From a checkpoint of a small transformer trained on Wikipedia.
Training: 184M tokens, 11219 steps.
Each number is 500 + 40 x the weight over its row's rms, rounded and kept within 0 to 999. Layers, rows and columns count from 0. Numbers have three digits each. The size before them is the row's rms in percent of the matrix's.

# layer 7 MLP gate, 640x320, rms 0.263, rows 0-333, columns 240-279
095:510553502525471510460473428547514517557591532473451515539501440507467460540622563531494493538524488514518505491464427507
102:506446406470527497509444487529517478532513537511456495537571467508476479535509508585475508555478465554480576527471467485
100:495497505528498451504429483564447386485509517522487547536478457508395397550505548433490419526427518490506501493543516524
108:459446521509444438431434449507441480500467531523580499428495534473537561458536520505480534559482492482522515457514572482
095:487424535547509459476505475459518529489505476441490533408461526440445512481416522596524463509530482517521475479509523396
101:515506504490506501574474458511489485467458444502569528450530457562427457513566535587472460484419552516480523440494488449
092:453500467514490548502538548381510489520550475529512484535561512490411509516528439513478524511501486527524511470470451523
105:502509603478522506512457515437579528425415462556498469466506557458567522489480512469523505504485491408577537483440497534
097:411493507558485459511509506490515557509539439437437562483483463548512474461594540456422469565485551525451463470520471485
097:492495499488557519500510537574511488624557517472470525468423436465437479503483457525544457501509491544452509596500473462
094:514498487477500552522430543470500511506461407549493488547528546520541460525494528507498524485544447547528471465484465530
094:518546468481496540461492548555481469444518411409541428416482416500485520480468534529616469597487489481499481427521428518
110:517447459467437423477517558511562489529512540405455441467528472543448474479490583541541551528499476540522503480478513427
104:514540455494514483484414507496588468461562471472432554534483497464531582482454451491481482528510516512575508520488522490
100:509515502560506562576464494471511507496485546435378479488544504468525485495486525466490564524408513592422517459552543496
100:455456445531523533400455489418472466480544503500541548482515511500468529483482549543470516504504499532582452456474502549
109:560480514509476548492514472534466532518516578530484539477489527478462439614537501501513451518514576490490556463464575525
085:442488497519520533515511528579486552537529541570496528503508462521510493587476493564471446529535486442457509523458521492
099:424498519514515490512500450456491459439518522545528462520598481506515505480593535418572499439416493512574565534479472543
110:507462488451436491512462519496496532499513493499520543473609527443521502535487489505501460525509489489468610537445538590
113:497594520427530487480482462462459481527488451507499525544504463490487477440495493418510578518567516592508538543500476440
107:487542495453494500440492533559473582519469508470547506462544429486474527493554483508441502440563482510503487480547536504
112:576515577496575483491437480512430437531455495534439536514427457450472516544500505501387475474548473541539476472509452433
104:451516505533502504494475440489531541429464484500604525499505475474546462539424450532484459578421552579522491477570526436
107:544579483445530508468487521497494495409483508471605502499459464451480476542521518525530540546472479525501525500447437487
098:489518493545475597461487504495479531508522462515575528446509468476562497434445461511534476527401553492475562513405523473
098:433465493510552493531492506461437507498451525553545548479450545528463573412465406515453514455514510535503491502462507516
101:473485517404519537505502454523493465546510529444576542500546531556467510409505509438495512513436458513550493491544494479
087:449483527531544528490469567526485455480546494508531459454509453505485476513538540516493460522476465535492525496467511450
092:531505540491504457469500594509423511527519550502440529488462487576593492466483538465531442487495488533491567557493439551
105:433475562478561532518522468497480528454452477452538463445510520505498479459498481491540439535498475518549477584581544459
112:509473483591578455494479589462509512466420498427467507455513518448601406514572544539528491478597530472554551530486502465
098:526551511503497518449497467488523481534516458564527532509502450475474559467512537495468493466518475620571446464588514487
092:510454503551484507520521496516552478483521505481502548476582494501480450426493538525479490473528410524504514493569491571
108:473531474467506541489487507528478490510475490556589489440494469490553551455520524524590503519548524460491463513547541451
096:492410511422434533508541422465431537554475565473545411536504491457535487506483553525451489484513463504506550473564466500
093:475453397532456480459518524485455544466433507447496476517512542474578513402477506425498566551465542442556500499474498480
096:506495471558511567478509537515525475479533548500528490521549464408491449526504528505479564540520499459557500465448563468
086:522526525503526532542522565513448482497528527379483546447485466533463492508531514571504554446513499492461461507510535545
101:535493479460558530422553488548439564493530474463546492491489434582510540427495490468475489473472448454527534504529494508
116:541562515565524463472547535505418497464455493595563549463487511528454499426477472499442522469458556556537527491523534470
107:452512479468482572536446535468416467548428440460512515476424550449505482422550563465477486490389476479518495478498505468
100:467519559481432427532480464451556524525424510517489483497576431503453520495530523461517443518498403551482482526465489467
095:540564516489554461506617537392549519510528521506542470547545449469500482411441485452471478523541437469445514484421426487
094:476480448542526514531477552457532504380506547500525540484510497588525462564496587402448509488482524487510546486548511507
099:486531506548486472496588542528536495503478533511446532463455429554457488507511491463538534592563499477494498537533480462
092:531553661493542528520463425512493499477549580524470482513543433476512510412457471566524521481452538519506526472398540466
121:584458502482575517496509406500506518522526534477385504536429436518467545511494445528591418470511472573509546550564497498
109:499539556505518458485470439537479524524547542495465515483491468572495471429508481570504440539505506574464444439526510461
099:510517493544551431531519547510511542507579466549460480470514548505539449512547496565383548459541502454560610484452446511
098:500539512487552509564546497570544423534464533516476448439449471491501493484514530478517477482453517572474617523440568389
101:500546502511468474492434583493561513513479476600547528483532447497475456532492466486489541427479537506522522547494453493
098:500521462495473522446506527557566473477486536525520473492502485471450471525420544461514514412518552548485560496483474493
085:445465482483511497548464545441568514469507444511525487476492567495467509510562464504552539496540511448567504474480556451
097:488442522530493469529590501518528497386580520483479534456548512515522558434459513581533568441494395528475514503449499447
110:558511623499509470532594459422464517544496539597521589490507501535560522443557516520486457451467493501500497508544522520
101:531566479497445459476501509537539488528567442500544489512523480472541466529532562455455486499504455475433475434378500505
101:513581503539486433546511421502545490510466463503529519475489524482425467551525491490495514447467509537462482432488480425
102:513503509502502436494521489593552481543550516512427452445535543465420526446542539514535547504555484489531439530499498536
104:496490480537508456432501564497514420513443587490558462520482510570451493452429572454499521517502507507496473452578529474
100:545460534503514510500447482474509487524521428509476510459476498516502496490481532458471447533503479533513529383568517450
111:502486480519509458578488476523564531499516482516489482470495457484516432529462513508503526484503528525514534530574534518
110:460526550498508496434431475484501482560512448544582553446536558513478532533487557484498475467439567514558498492532456522
096:546531399577507516558534556501486498534434493486481539474523467505519464402551495462496500504549472518499517574504521469
100:466510492470531470550489491429495467450449521461506535437488526560489517473481568527570496471448462502505497527452501536
091:451467486487500473495486530536452491479414464468476464520497513423530521461411496469393566434442513493568547489465562501
102:532499528569438474530534478481517519487498498475549515442538470447483479474472420539514455471523437476496479403464450430
109:532515459540494465476489520520451480521554384471505579466509507528500486530525562459524552548523537587525495473499504487
102:471496543569560498468493535474464477517472428468545489453523430501536463538459493463511503513468497470527487491502522530
094:522497483505524535511500517526460460528551509470527555451488538531523501467462518574518471502493544521447506435515520491
102:482501519572529469499500425492467484430519456499487488427503470470558483473505507459490503566537480499514492459521529519
096:483512575507516492528534492463566515444561555498481535450463518531473436466483588597523470506531533522433550470485540423
098:459474455507464471473483476498454557512488496464503521470495512533538488549513457508491493460526446524521458485502489506
098:495513513487488561528494512530518571494520538486514495434568508553542511469559483510527467551544513516482554481495533530
093:518518554539528519566442514556593453545476476573540523455497380450486473458505560435544511441552510548506538518502475477
107:512547503464489432503538469530467486485561528547445501453551510484405526532498439453480526474528557560504551497415452527
110:533515532533547517467560566540480517561524469525574515503515499527477440501552563519504494504497469493523535533486525513
109:423543493513501493495431496529470482526449503508522522526491520502562586496547509533572624532483487512518529468523524403
099:532561520512582522467493622480584549514443422539583483504497515494444543468493471494530475493499479496566629496470496445
090:522497500447465515475578499509517488587487544493531453484526453535485483545518497511455495565529526453460501470492491489
092:481501444486585511414592439514545519502557515500425551475456451541500499473457478515460481483483519569455588520520517487
094:425515526537558493528514537522552459516457507406582499483482497410459474492499469542503434539458430491540545473577494510
103:496516487486495543547522584541493509420567515525556458516471470478484514424535540539546526504558598523544518525473488522
095:414460450479505519499469479520465531391538519490546509443558564459483478488566546587462503455517526406574536570516435577
093:449503507564482502538537482520489448423472529426494550448468456514580478471544531547439548524516452573490525494449504491
107:533534533487487514569454495515516552441412503454531489485508445525521603511447488529532429523514509516508530433506519483
096:445458579493453553527545521470493536516469506452494497483502503513550512457465504520491491508513574492485524547557510443
104:480502533492434482542483489511457515513540459487523495519494493489435446499556479581606520476458515536504535532470481422
111:437455538522512514485540550446465507546411497472571475538496528517507597457527499429519422533533553491489498531487527448
105:558492475552454573473584492573549597482478539509534558488519543499491550539485449452508533433536477516474532506484587435
098:543489488516561517496580583505519491508497458534499449442523429485498517470462520481556501521487516483534483522487491445
100:521512544452532473468514440556521497519485511522485493568464519514472480434541479506552506531484491466454525484499420460
096:513460469437507450489497511528438597468463556459447491467495461583532425563458483500508584526519510504485550475498460484
103:478569478499542498537485489524419603454508531474493528463469529486450490546534531490517468453433496470534564518560545441
103:505535517463501426487507540497524459554438505481462495562527498542562402524502570494548510498559504470570511546470451532
095:474514505438529532453484527521522581528517425493433488476521493451562485498432470461416456497504556475462451475489495456
109:426476454502538521567442562568539470528566484496414510487564534475505578500461492452534542499517528386484504514425500459
083:499498502530603541557521502530508420386521417484479608468568435527464461482439480490460477484487513492506495539508506463
100:504551469496505489464460524400468465512470557517514515471438444527582499524550525439476528532543507446492533496539470518
105:478531521490483516495517489542525488516562514422529456531512528492545550470443518513508498523455466436528475521554452427
102:446437468557491487477453458549543466484500502582519513468530525546470477484517559483519598531552507512517418487454482441
106:441473464492546527505542536512407523550508479490444451488509480534568470555528520556463525540532445470506515525437598476
106:518506525391496466476402569517522453575510426503520539475521454480481496468483541439462631451586477537491508554497513541
094:521498508485461499533488532551453486426461447486463483421515532481517561512449548551471515499481455566465479494502524527
092:499567560458520526547606544474502456578580503522533515401508517437486507480564476533464521518452517453489518513416569452
096:495515550546491530419527489529482461504513504525471505443435508488583541485497520548529455435428551547484485484526435486
108:476513489492479500470511582531400436475496527457442555534521571504432460545543534516427452477469448499549502510470538532
113:558535486482496537531542455537505490511550503573572494519561536526509508489479423523431466521477555490546487499474487512
100:513515466477497531531579528555531508493460532505453443481495479439469455530510540489560511465594421538529432460510438527
108:501430555470484491388551484474478518483413527532506480408463463492552538495486488439497527458494505572491515528541481478
102:450498429459518458478452508484542492494504469557504492534497553506442553493474539533559480483582484558465489522506525483
104:486498504416435487470484456565517478465473504454484414505466536496433512428531419538466511525500497457489505522465530463
118:466527534485457494490493461492470485478492446497501476506472443496540504477464596519547498492445423541463514542554490496
094:578486526401554492576486576490531527421483456457478513494540539455568507448470517489455469484461504504566444538517551541
102:460563502484464517541472471531521531524503496496494482479498517493528578491464526461520488505408439441567528495515472406
104:403522491500512520476556468448557461501459487477551444495485510485443524552516550359519544497492528561539483626494486493
097:555390435478475499492409570435560515510557523438501440485524507479441493486565485474455530467444466504508505490477499455
111:487510529484482478483562526509404518454521518582459493495451490444490546485428534492587582507535522522541621461503546477
093:540514496490505496478431584448434469486557515471422526507493540515514482504518524470472500482534541470484454575502519555
100:472451545540511458555481515507500470525484542526493538506519482585507521507514511551568536445468548496482556508459569497
097:525503444424570490553470530580477523516511488429475482525479506455494490519457547540562539475513422438511541557517527555
101:527447528531521520530492540470540484497505446469589503482524494444478472486545476486530532518462465601454538543447499474
105:490560538471491611472437501529516524543579550543478464540473569534481510443497489493496425518386481526440505456527502517
109:471531517443454567502520470561409577523488468412493502486506464499475523524554520520484480503497506553418476399499538469
106:452462451557476530394503495458479600513556506521547467526509484484501555480469579533512491542503607474542554550506574448
096:554526443554504584480457538533499563545442441550571559544520487521521495451497538513515552412555434520511463423516436481
101:551510460480483495461565423597483498501536530477443551485484538494523485428449456510488486485536481584516497500518487467
100:455461495540506426534454503539472523585541556447477522474596481507538493461489516494459506494515538444501537540508500499
098:495459482495533523437552546465506408500474547512548409493503471435557511477440518479477513505465420440548511496484459381
090:520476488505522445466576472602455462496485486477587589498563468512540508488515475496518472486554508529543456508524458432
107:524475525502509448565535425522464504521534482509575487473533524481483502522519481491557500561607482522503514461581533464
105:510474519527547506481535464482434440499477537521461552460551514467488463472504450535478519494484477482500509523534526539
111:539542494542555490517499533500449462511428485572471528474511503448474499482474482522444479478506511509516589437528484498
106:477544472499449498512421534537520486538467512494523477515493471459527514480463429472457374467432514474507493443509497513
096:507499594506480540427509562525494480500532549517478528539465531475488462530545490521544528542461431555559465508520539430
096:581528602500470495517438484528576503488448550542507548517501485506510504433501506643451509454500589473497487520497534589
108:461521480532488521414526467522488536509516539549492497475546573551507506509447482497512485569497457491480467478537473524
103:535498519491513483422562486536485488488483385525563496482559457502522470440431486491492459451486483550429544545532459436
097:522456535498496587520520428483538542551495512467504417497589474569527534470505481525533508512447570547520510529439479510
102:556496523525574570519524478480494466506465494533532473547493471492447447472484477396572432504471520501487472514515539503
103:498443401488475514457486541525431554524470503513523472528591513470541500439550595473467529525480558495494527557514553462
108:513526499543557513517449517546457473519501445602568545413478538490471479455379552526546519491479519544486471527506459419
085:445496427478409528534525549508509516487502475426497518536493456453484534480498517471560491539445532521542479481468533397
107:509565478463527506455528489445583501556493500474555482553574469499521498495511499612546569527524487472531566506609558509
096:482535507475482519482501517514569550557486491500518472422507472447618479436355565482479500542528610451462558522527479499
099:473450456486531473521550532573494476493563541398445494446543507509516465485468465487519403517493507529512515476390581523
103:408540492464458483452450459472547492488445488498474463494520530446550435503524546582436497500441530527498526559485457518
089:590535531563465553481486544481555464485486584457531470475542490508498496497454467447595531464529469476489500522473527498
107:437508460496508582465471529416494455529399554503573505531446499489510535534518511530505464559496544478458509499503566485
092:530451467507547486478482572593504487432463537461529498490520557433525419520580523496473512498502426458533555471553445470
097:447527497533480482472457496435528460546516515614509464467437552467539534496524512549492477572563476515515434433516471511
111:490534540523484495483458513482475488497560505496447508485504529423481468487459497512496493513503482467490563540384489448
098:548465530466502474467527492470504570496541450500430602563493540552495407578509536541454488544519495537544504467478491578
107:450525562405519541490506485518548536552447540513496542475488488482476453464477497445507534483445456491473524491475541491
111:501469540568419483475455526475503492534551520468493487562473451489466516497490520450542580545521451523484542459513462520
094:428529522500518480523436467482430500619517521571523479523547492565515496462499487528488521534453535482436567532425532520
103:531503543475542398489484501436492507486498505537486484470539480581560496481454544546500477539439495498510526476541480536
096:508486487469484547585480459488468512524428501484510423526458491512547446569510520511510493571459556504477506475500518463
106:496470563489535530538526481523460453496477482495498470473530506457477444465565487506498507494478451471503536471506486468
097:539534429467491446533529518515499544520451558516513448472582444521549478471495466506438469492467440542565481517552485545
098:431501486517532481460572521490581460537431493449446517509471524532515484454529462547498525521463508407508387539499589498
110:450535529481526455452524514487429444528498490529445496517560492492529445493582488529469536488502519475513420515473532507
086:582447506455486460509564523560530523437525498475503482501470449502488499454456390522435498507531542444515481504550522460
103:546463444479455502478562525523483493419531544535481509504559481440477485468466460496475574509477494553498539479472520506
104:450502516545534548505555507550464475493547507514526534514500521431504480452460468531498504459531481512533578477502506468
108:434562532499486570549472509422499520538542515511480557500494523445552490467463501540529469473481509544499525477510431431
109:512541490461469508478461466543475619543480548477511526537493455465485493564516476438464490462476584613414544466527494425
094:474461546595480501500522511506508471532447501501438547531499598460496532524410525539409453492481520504490511495509470564
114:509501466511536499540465482468438515562478434426525504518524578553447486531478490552508556528530509539540556535504540563
100:505564512531513509452540536523506441544523526497519550517478532466423584471479518497504505554526489479557522470445491479
110:477468524565466425504447479470499491505529498413522481488532507487429537483416494448570521535476536522559510510607488458
102:429502572457521448472515502546483529523429471516447513494501440478605545515469504451517474446423518480498503548554492480
099:472477445437513500478476484638513456516537475450563549462482473493525478465518464533530534469415515486475515467517477544
108:441560503516512544489493458461524480515540463535463548485582478519534479477496473564440500496468481499539482414529487550
107:456509536510487445498520439512491442538516539505554592498546501431484524491538500499466429491519565529544523529473516506
105:508505487504472501405473544522450510394569528487509530464540462477529427521468499561419474494540444516515516521574505516
118:476522504502483519475462557480520514478512483479489554533512502490501532515481517529480445515521555544530536454490539458
107:537517493480502545484431504516485517497514542490494571491429485479515426451525559459554509446509446523486590540469504476
085:466466423467520495415505515528446506461578434543535486495548441492463500528486507412495543453517487484531476557521510431
094:588502465402464445476507515483483566573477529473459541538516533512506437529529552474505529611501551534553516539463500538
099:531440508474487507457495564520454493558488492536464527607528547534520528479549451509459522513533514498503430453484489498
094:450449578538439513454510563448510488496517431407475520488570479520541487561534476535527588433473475514528487506453524437
103:411558508435534475409512417536476492520565545540552542470455508516511489487503476445489459496484528551559528456503523489
099:565468504518542470540518533476466518542467514523517533482532430530545485504516566467441518475527505527503512598532472515
093:545558514564501540529543485524492491452462542436561590558473505423548443515536494521510493566451465499511473473463529487
092:580546515500529498451522488487494488467479550490506503477509535463537449513556476485473483494480525494547458512523511445
101:525475497487520446479534434478400503490496539577497527527520445478486473502467515458505529514449524518503480583526490505
090:552496516531481509507439534453497517449446567456537474499484580417434527459439521482420549513582548506540551564448530477
094:424461510494502498439533587450505510545488478570471461450516420400542506508502484525499491563452540560516533458438479540
101:472471488570497514548408523465443483495456498561537504494528464436494442528469468507478419504512483519485427459442490486
105:443457496522461486405538429559502446424520525475484445466535499475460420489466413472543493532537467533483510486506537473
102:508447557499493481506459533544470537461522505476493527480529474495527491557506474488575425498502467533489532502474473552
098:542492443489527495524457624527487423533484447472420572499510518502470553473495502513536487513509468536510456581518489480
102:447457546489504561438498466461493477532530534582506601464530487502553452532496495514562453510536518585515494573494489533
101:519550454445541498590508487488466557500519525527563509448540442479431486560510487489493560429425483525577519480496534460
103:466543545397495527550459538573564461529517480505533582506522551532545446517464451531531491488463525521498470538450511466
104:478425508489496498379568527507493532518483454499513525481542552514460488467600492562517464545472487484549599525561539492
082:549482557477497438479515517429464523550450493494472462489520538470452484482551560583511546465503556524468529510508602520
103:457541515502478430503547565490511568463410457497485453509534482518479424483502480492475483462520523522516513436516478448
098:593479494469529514438476485439499582475498513480488552483547524426533478529452530521519551549512562475481528476556564488
094:471532486547571409508381479503444530504482545525400499409492418460463486507539552531515502534470522531443609462416507553
107:501547492527505415546503495493510489480527531483471538505583552488502507520504473468503575566503495480483546580452512484
098:486495476506540484448502484531493501528507531509452517487503526437470481471534548480467491487538497476517503565433481523
095:490500525484507441504496450512493525486533603472479485490503497561518494496440504515508492549502551481470489507445520486
094:473483578494472518458534483443574504395538461455487418540476564526495490439534565468489500495488532505480479507482457478
094:458446495525540461464520539462495500522436503537509533495511566427486561509505418427492493528521533555482464444528547445
100:512560512496481464539550516535526462518512486504536576500493450544499455490583492500514440515498507504479515542579513567
101:524438503482577466566524439498563521536420519431496547392485490468594483475536481490498478414519503489598530508560523513
113:528471555432544517478538423516535504555534469488537478562487468561505520469452578471493444487438459554514505557528493502
101:460512485476498488511517558492508525518466511436457504540500459417498490514493570524547500414478501526508501503545466370
101:515529483526536478503450497505521532459408556494520531424574526459563536539502466505549497510541492492503497459505433542
103:423442476584522543450501457472450493554505492472533543566580521471441464512461529468425473443529481492447498481523450472
095:547481473467490458493450485526458510536498485455473460532512458499474479522481526529495541536443547519477546508535493507
102:532569470494500597465503555504516518505481459446511495545576479487483548479496581444536495519471526479525496510472470494
095:516516574468502474499476518482476530518490545505505561511421492494466514540459542479547526572482536543539534494422478573
101:528508523457554487404505491518518478450477579502450496503576535492477524506510457500496569500473515562482493537431413501
094:491546502487586530511502501441491546560473530599486552567572562516508500485474450505474456522462608473541546454521498536
100:521527490566510500464509597505484535518565548515511506402458494530425485443526484524549485452468566527540525611442497469
105:502489475484482527473466481416575500456553478498532465485495553426494586545572454472537483504499519531496463540500527447
093:555520523460473497565541530546469551448446538497444511510466594509511591490498505534487567572448517541518505498495495491
097:507539490544541476488462434488465430517405513461522495532529536479482492489509605516451428460484492498535497513488504492
100:478528513522435519494539523500484496560531525473445525451499537518450484516493546519489482554501473531492502516501539543
093:511470560505497440560474538494515542498495517491463413486476517496582470497481445512493545516555496525454459487482460490
096:491507521537510505494503516448496436481473548484459530496532536540481453465555549468512579460492541506500570464487489502
103:559462515480539474554512491483432517555440542563437469473487536477493473441493431486515500496491541501486539517603528462
098:545456492495517584491521517535438487507436555422546531528622522452570447451387578435464470547445510481554520531436458499
101:500505525461494530528449451551467456521477545458448527524537510544585492466484482501500522478438470476506487572461525539
102:486397548516537462455519442406506481522569528496515535571512520472545487583477552526528458492519472440446500472435510426
104:511419502537565545521498505497513489483450481562479428495510501492487508438488504472481531509452497501480530520493420413
108:480471559489466495516536453553556522441488537480492587499517477476462462515493533470503506495551514460506577521563480387
092:519472570465575481456476563518482465461480445572497441468471446404463542437494563485496512502484502466557556493470467502
106:552506513512459532504473519542485499595527496470507505490574485485471506498526475476477473408523525524478490433493522530
106:504502504488490531523543451550548527528458557487395513541521432573466454522503516443480469415472509533534502493496570522
100:520511525539488453559508461525483537512559459479522543488445506531397519443548504494575485440514468458489517528480549514
111:483530537516414470420492491509555430476455506466507517527546446486440501468561507489508480502485432514454431482514492527
100:526542514500491518489482543496462539517518491531532552470517550541487522496495555528510461487528526505449480547502464499
103:470521491564565463473462557512473401552532542477479591571508464507548449557488488497501519504475461559518523462552443529
111:520495461507493552528530599503460513465500437539466543529545431486476572418459474531586511491468520484546537505494514520
104:496549464510455430527482514401486443507512558510440601525577549467516431490534484450490518495488496558460483483526425487
084:500504452501479494455495490449608507475546488551456432440497541474455573494477502493532461542512486491494544527489522499
088:557461493508552563442571562456492592492505481464492495465479503513426484519538502564474504487492541490478521510539600416
108:480474476468565451481497477506448404476465439521494536527484551502502479480470489505508509507517418524536528494544531490
102:481569502529507468525490517569479474500481534512480553398543583536554475456542512477516518511486472545542550476597541571
105:541472484537446550497497535546495492559441498511507530443540427590517556534562589495492488527458498525463536499540534509
098:465538496492521553556548527504502531509465504436479503486425492548518500443479501501511513530532500478493495487544471567
095:479562510508514545492545540507490507494481491482483546501491571487524537338544522470476544532503476493549396496506547507
095:569521551547428515522473489526495575426486430524532472538572508575495544504467537513538592448523522491541530543503498524
108:488526540489477478501590480556487528472468479464523525466542442499458531536480500439510492509494507477554526532485507509
105:455493491467453475474524469433517496441476485530580470477556570516501552424490569563573547501558490531517487570498473449
107:533534591496497525496515506475522483473442547466512574537558530562469536500556483543430534491493516519527521563499483527
102:554454440535478501450482460548484549506543562474478498494442545475504462561515514455446482597476463527445498431512444464
088:503562549534438448506446492534500555486519495516472466528540497515491466561472468478554530505516478510498566531520487497
104:521540455547509536552561521478488497536473549565531516492552488467462424419494420529508484518509461485464497438505610491
100:511607484513489505522479479465464577490521454379444540530453488499497539487535506466515416574452522536464495582517554444
089:406533522461502499510485536501453487532522433604571526502440465534515476513559501523550495461498556450531452488515516503
097:469433513386549439515488555555529498491504547512461485527546460503526509475506501499488486521576495547549548509555494572
098:520496522460526500448515578563533489548542459579503446465566462367582518453433529575583548449508542450445563483451496475
104:463515487463467537499507475545534494416461493524512504518503504495454508521553462519556575541514518427547476516539458553
086:519494468512526545507465492506565530545453486516534510417488405511451503446504490548537565555448496503517469555515560558
097:517436481561588507520500466505500509524464459541441527459531475542444469437506541507556545474531478524510547467429508463
110:550483534482475480445517442521520454450458463529502452487543477444422473469419561490601493550509453474543543473529531457
100:473481466502530516506482634521459509499464486528463536516532475506535484508448470482539475528469460445556503494483505486
099:431459472462497457405522476479537525587525498481471550497570487488531450523497433507473509407517523491442487553485556509
096:530469524463486463469495506500543457477549544504460504459456557493502556523500470571522483436455412536527451503504538521
102:452552491558511500506578420518518508452468566495509511443524512498524453570511476398498507394521524471507557437567450596
087:474525535480485510445505539454554536424474490439499516476500499477430448513552586468530452548550625512515516464484512464
100:526517431480464405485541423495452514438530530528500545463512519477431425562461589553474458473502508499503564487434519513
095:436580511445512573468492469485487457439452517485503422502490551487484500517493525507485470494539479480606507506478503466
111:468570378484522508440487508454537512526490528521508520434534481523493477491456505479508508462460468494523489483524473541
106:503431548582510511489496477489494534523474431528504531468615615488497552495509532492468594528530480461488503620512437474
095:492398571537468418505512505540514559478568498502461459491435491514404441519484508473494445493520461426535571541501537451
094:588548562478506528480522515520514538522446449530488518513489500492463453464421428537412569489468572547435461467495468414
096:481507545549474495505515514473505537524485524513525472515497491528524483485576532515488490505517553437504537401486568474
100:471511511417525444496521458553492456493571468484513501434486518534532446503520524492552567512555428464538492462538503499
100:540482512463491526509502530582447546607436526512548586541515510492434508490484439470461519418452470549475491435472503500
102:447528528507509522469464517524477539570558499568608547530482439501478557485491534533568541452504499514439505470593473473
106:465461525515428509440450564514593512483468522486543528496514515404418524500485467466497533473457555582493510528438535531
099:483519534525530528413473496459501488485488597529507546484562465511485496459475543499563482548517559603518526440460495533
097:514474490474524543531507529550500490511453432470470549550430419491451492514498462487499448500450455476452469510539510448
094:487546464551503506463464514483533518514476469457521485441430562471517481500534493561521580488524568484479497537504509461
104:497527457495488576514499484547464443401541454580463495432483479474580513471505577525557438511508458510537417493499456523
107:491464516490508503386468524416554479522512539465529530524556505531507510472477479535483542513509480509552451517540418488
071:470428508571562497514512512470443518455486507586527489448468533435504505537494549514469499541482469573512557424547460477
096:436540485509566487460549525466466484518461430513579520458503476508470507445419457557489497512519467537553519513439556505
103:380548509452510527494506446450488488471490588483526502462527558549505423468587459501492526545459518471526558509491479541
099:516473541540506426519449539507480470485446463463492504532500562505493479467490403520439428560477564488541491542508518483
098:437502482467419545499527475538492436511457441471487458360489492623504451544537495546519494518516548526441501553532465477
090:516493550587470573546471411487525426501526531490556462445489524498584473513483435479610505559517550507505415504508466556
112:460505579500487474495513483517457456378529535432510505549510502457491587482523504511416523515448461447494503478569531468
102:482546528563505451450488525454519539548517538505502441511487524469515445501556508471496579473516494476584511551531451504
096:550522500554487500485425513466458451522553561471531479497515437535513443538530509465557449542497501568551433513458476518
104:423514519399458477466449518500503556523495518555516545456531498488409503496569501533466455497500473554512587529528580530
096:458547548496524474474419525469414527513549532544499514557431501523502555480493496433472338474510505547531531548485479491
091:559534519548499380436445463527512504429426493506539535490574473530464494529486455546468459520422503509475436473525411496
098:517492536493421473484454515587509578520518466483555479429502491517536374483554556494444472435538483506517515577514547513
099:483553451475447555468520529477475572522516525501574554534480532546455475608474536566458467500431483478543480579455513506
093:575503543480559476438494460539475456474462532536480541551554523481517511458536481462501524470493551471563518530592451502
105:542487538499505561506461512503578456514466518468535521505530533525530494514522448543513504537500485454528501482473522438
105:480523531517498484514526532484499543557495510508514461474534508415443446529483490582475621563493480520543455473507525554
106:554520472566462514500447515443584577447508459532530505473534497470550471451469448444483572557564483542522496519544461447
100:526472515537445488518588502531553525427480442512547574569485458417521521468427501520511510522495541474494524509482511464
093:553588544484551461523478500568494487521503480503515569523600496549534459439495488531457553499530483518498486493551534546
103:517503473502518611484487509487422509509444559639555523503494503497552478475493468450551484530471502496509466513469499473
103:485535496552404492476460520524538488472508527504557503487577504525526466486453548495541559498505486489522530522530463500
099:422547532544453573507499476510487477517457527521524471594510429442457524431467460525509412483544495544510556553566529472
112:498499454434522537578504483498490570482510469504442491478494505475514480479530506471480533535542465491470564512499510489
111:431490525488469517475543490542460454554504503537472606514522521534444454512502484470456572472506472577572536513462509492
101:530513462519591461501449554462527504483422575555530526553494519516508455509494496553530496507548560549516437489529524504
100:478498489509462450519540526480506496438458476529517535416556507419488430484586499460469538393482513505544458530531519529
097:518493486482509480510460479504519480494487541516456518508510471492487583504546524511443484523507409477513457500521498471
085:476521468569506450486477465480451522570575530456499531504493438484534456488449477466514481460436538489530509445482562499
100:489451476520532547534524584453467516447443488451508554425508477460455479438580459466547525440512488492542488497551496477
091:517512486451436557493530495512512457501503553476611485486507413510541439478466490582498487432513482455455562503528456483
099:551485486471512432563494489471468448464447504483430573531533487537524491513525500479567498434502516396476507539464483532
108:472523515541491507477469505452461502506461495510452525556464466537509452489474466451561540480502567575547481493488506488
099:583495448461498532533476472521462544508493445492440562510539528505552496469457574532493475477568462557530520447420445498
090:428475511514582471502597577489552467488558469461452543456542448458493439500493517512517542476479519500431494519539430467
108:477478558501473510446446535489561490486564482490482525536510516508582513540491439459486444533561514519522497468479511457
097:406500469475523505559433546491460518470478503508477536516566498529482520522470519503526465568467525530490475531494538548
109:569503535497558534470465538405521450517535533508487578526456503510488450503528483513486466513524519520512511518507558494
092:499450579431532520510531457536552512480496458506504472489498486513520515500471465470558555584435568467574459527559571475
099:468516479401489470439508535408511522481502488524536458495533542468478453453452507478486532527474489532478523530494509442
093:463462526498465490575537473517468436478471421503517558499558461490469547624470498566531507432489424452493517543496449480
099:498521490542553483479446547529424550437486477454530513506489450501464499433548532522499533471393504495601541441448503375
097:525502476482543533468501552608400520531553496494541503507503505456489456443502566492461565511496535518499475587532496484
106:494431549566476497591510451448501488443470482524516541357469486474521478473502533550482504492480522574505535532533452432
103:501450455505510509473483439464500533556525517480477551446503506545596596497562527586469494454547480541529455439534501482
094:424510545483490548481533443494542500476482472522534604460516520562480561467472526515394470516488604550541497546557464539
099:503517530522522511523420507527549492483506482567535473527480407475538488459515479546496542468542498479521519501490572513
091:466517478493501493512527543515517434488536496516465518527549464498490526449432531499510488513497506474457499386480528548
089:488517524524505534519528524500543579448490450552460550468519439443513519453429481486573446522524540479517517537496432502
102:521492452499514525488496486595463529508527461429519509499506474560482509538480485495567436462537491506501491476541475551
082:517492550526489525552527538535466475503525528465455534448481487461515584504424577573441520515516474496517515492504513569
100:515465589514518556465413519515520526442517497505515522539508528571545467501448525401490567488507454463557513431479518440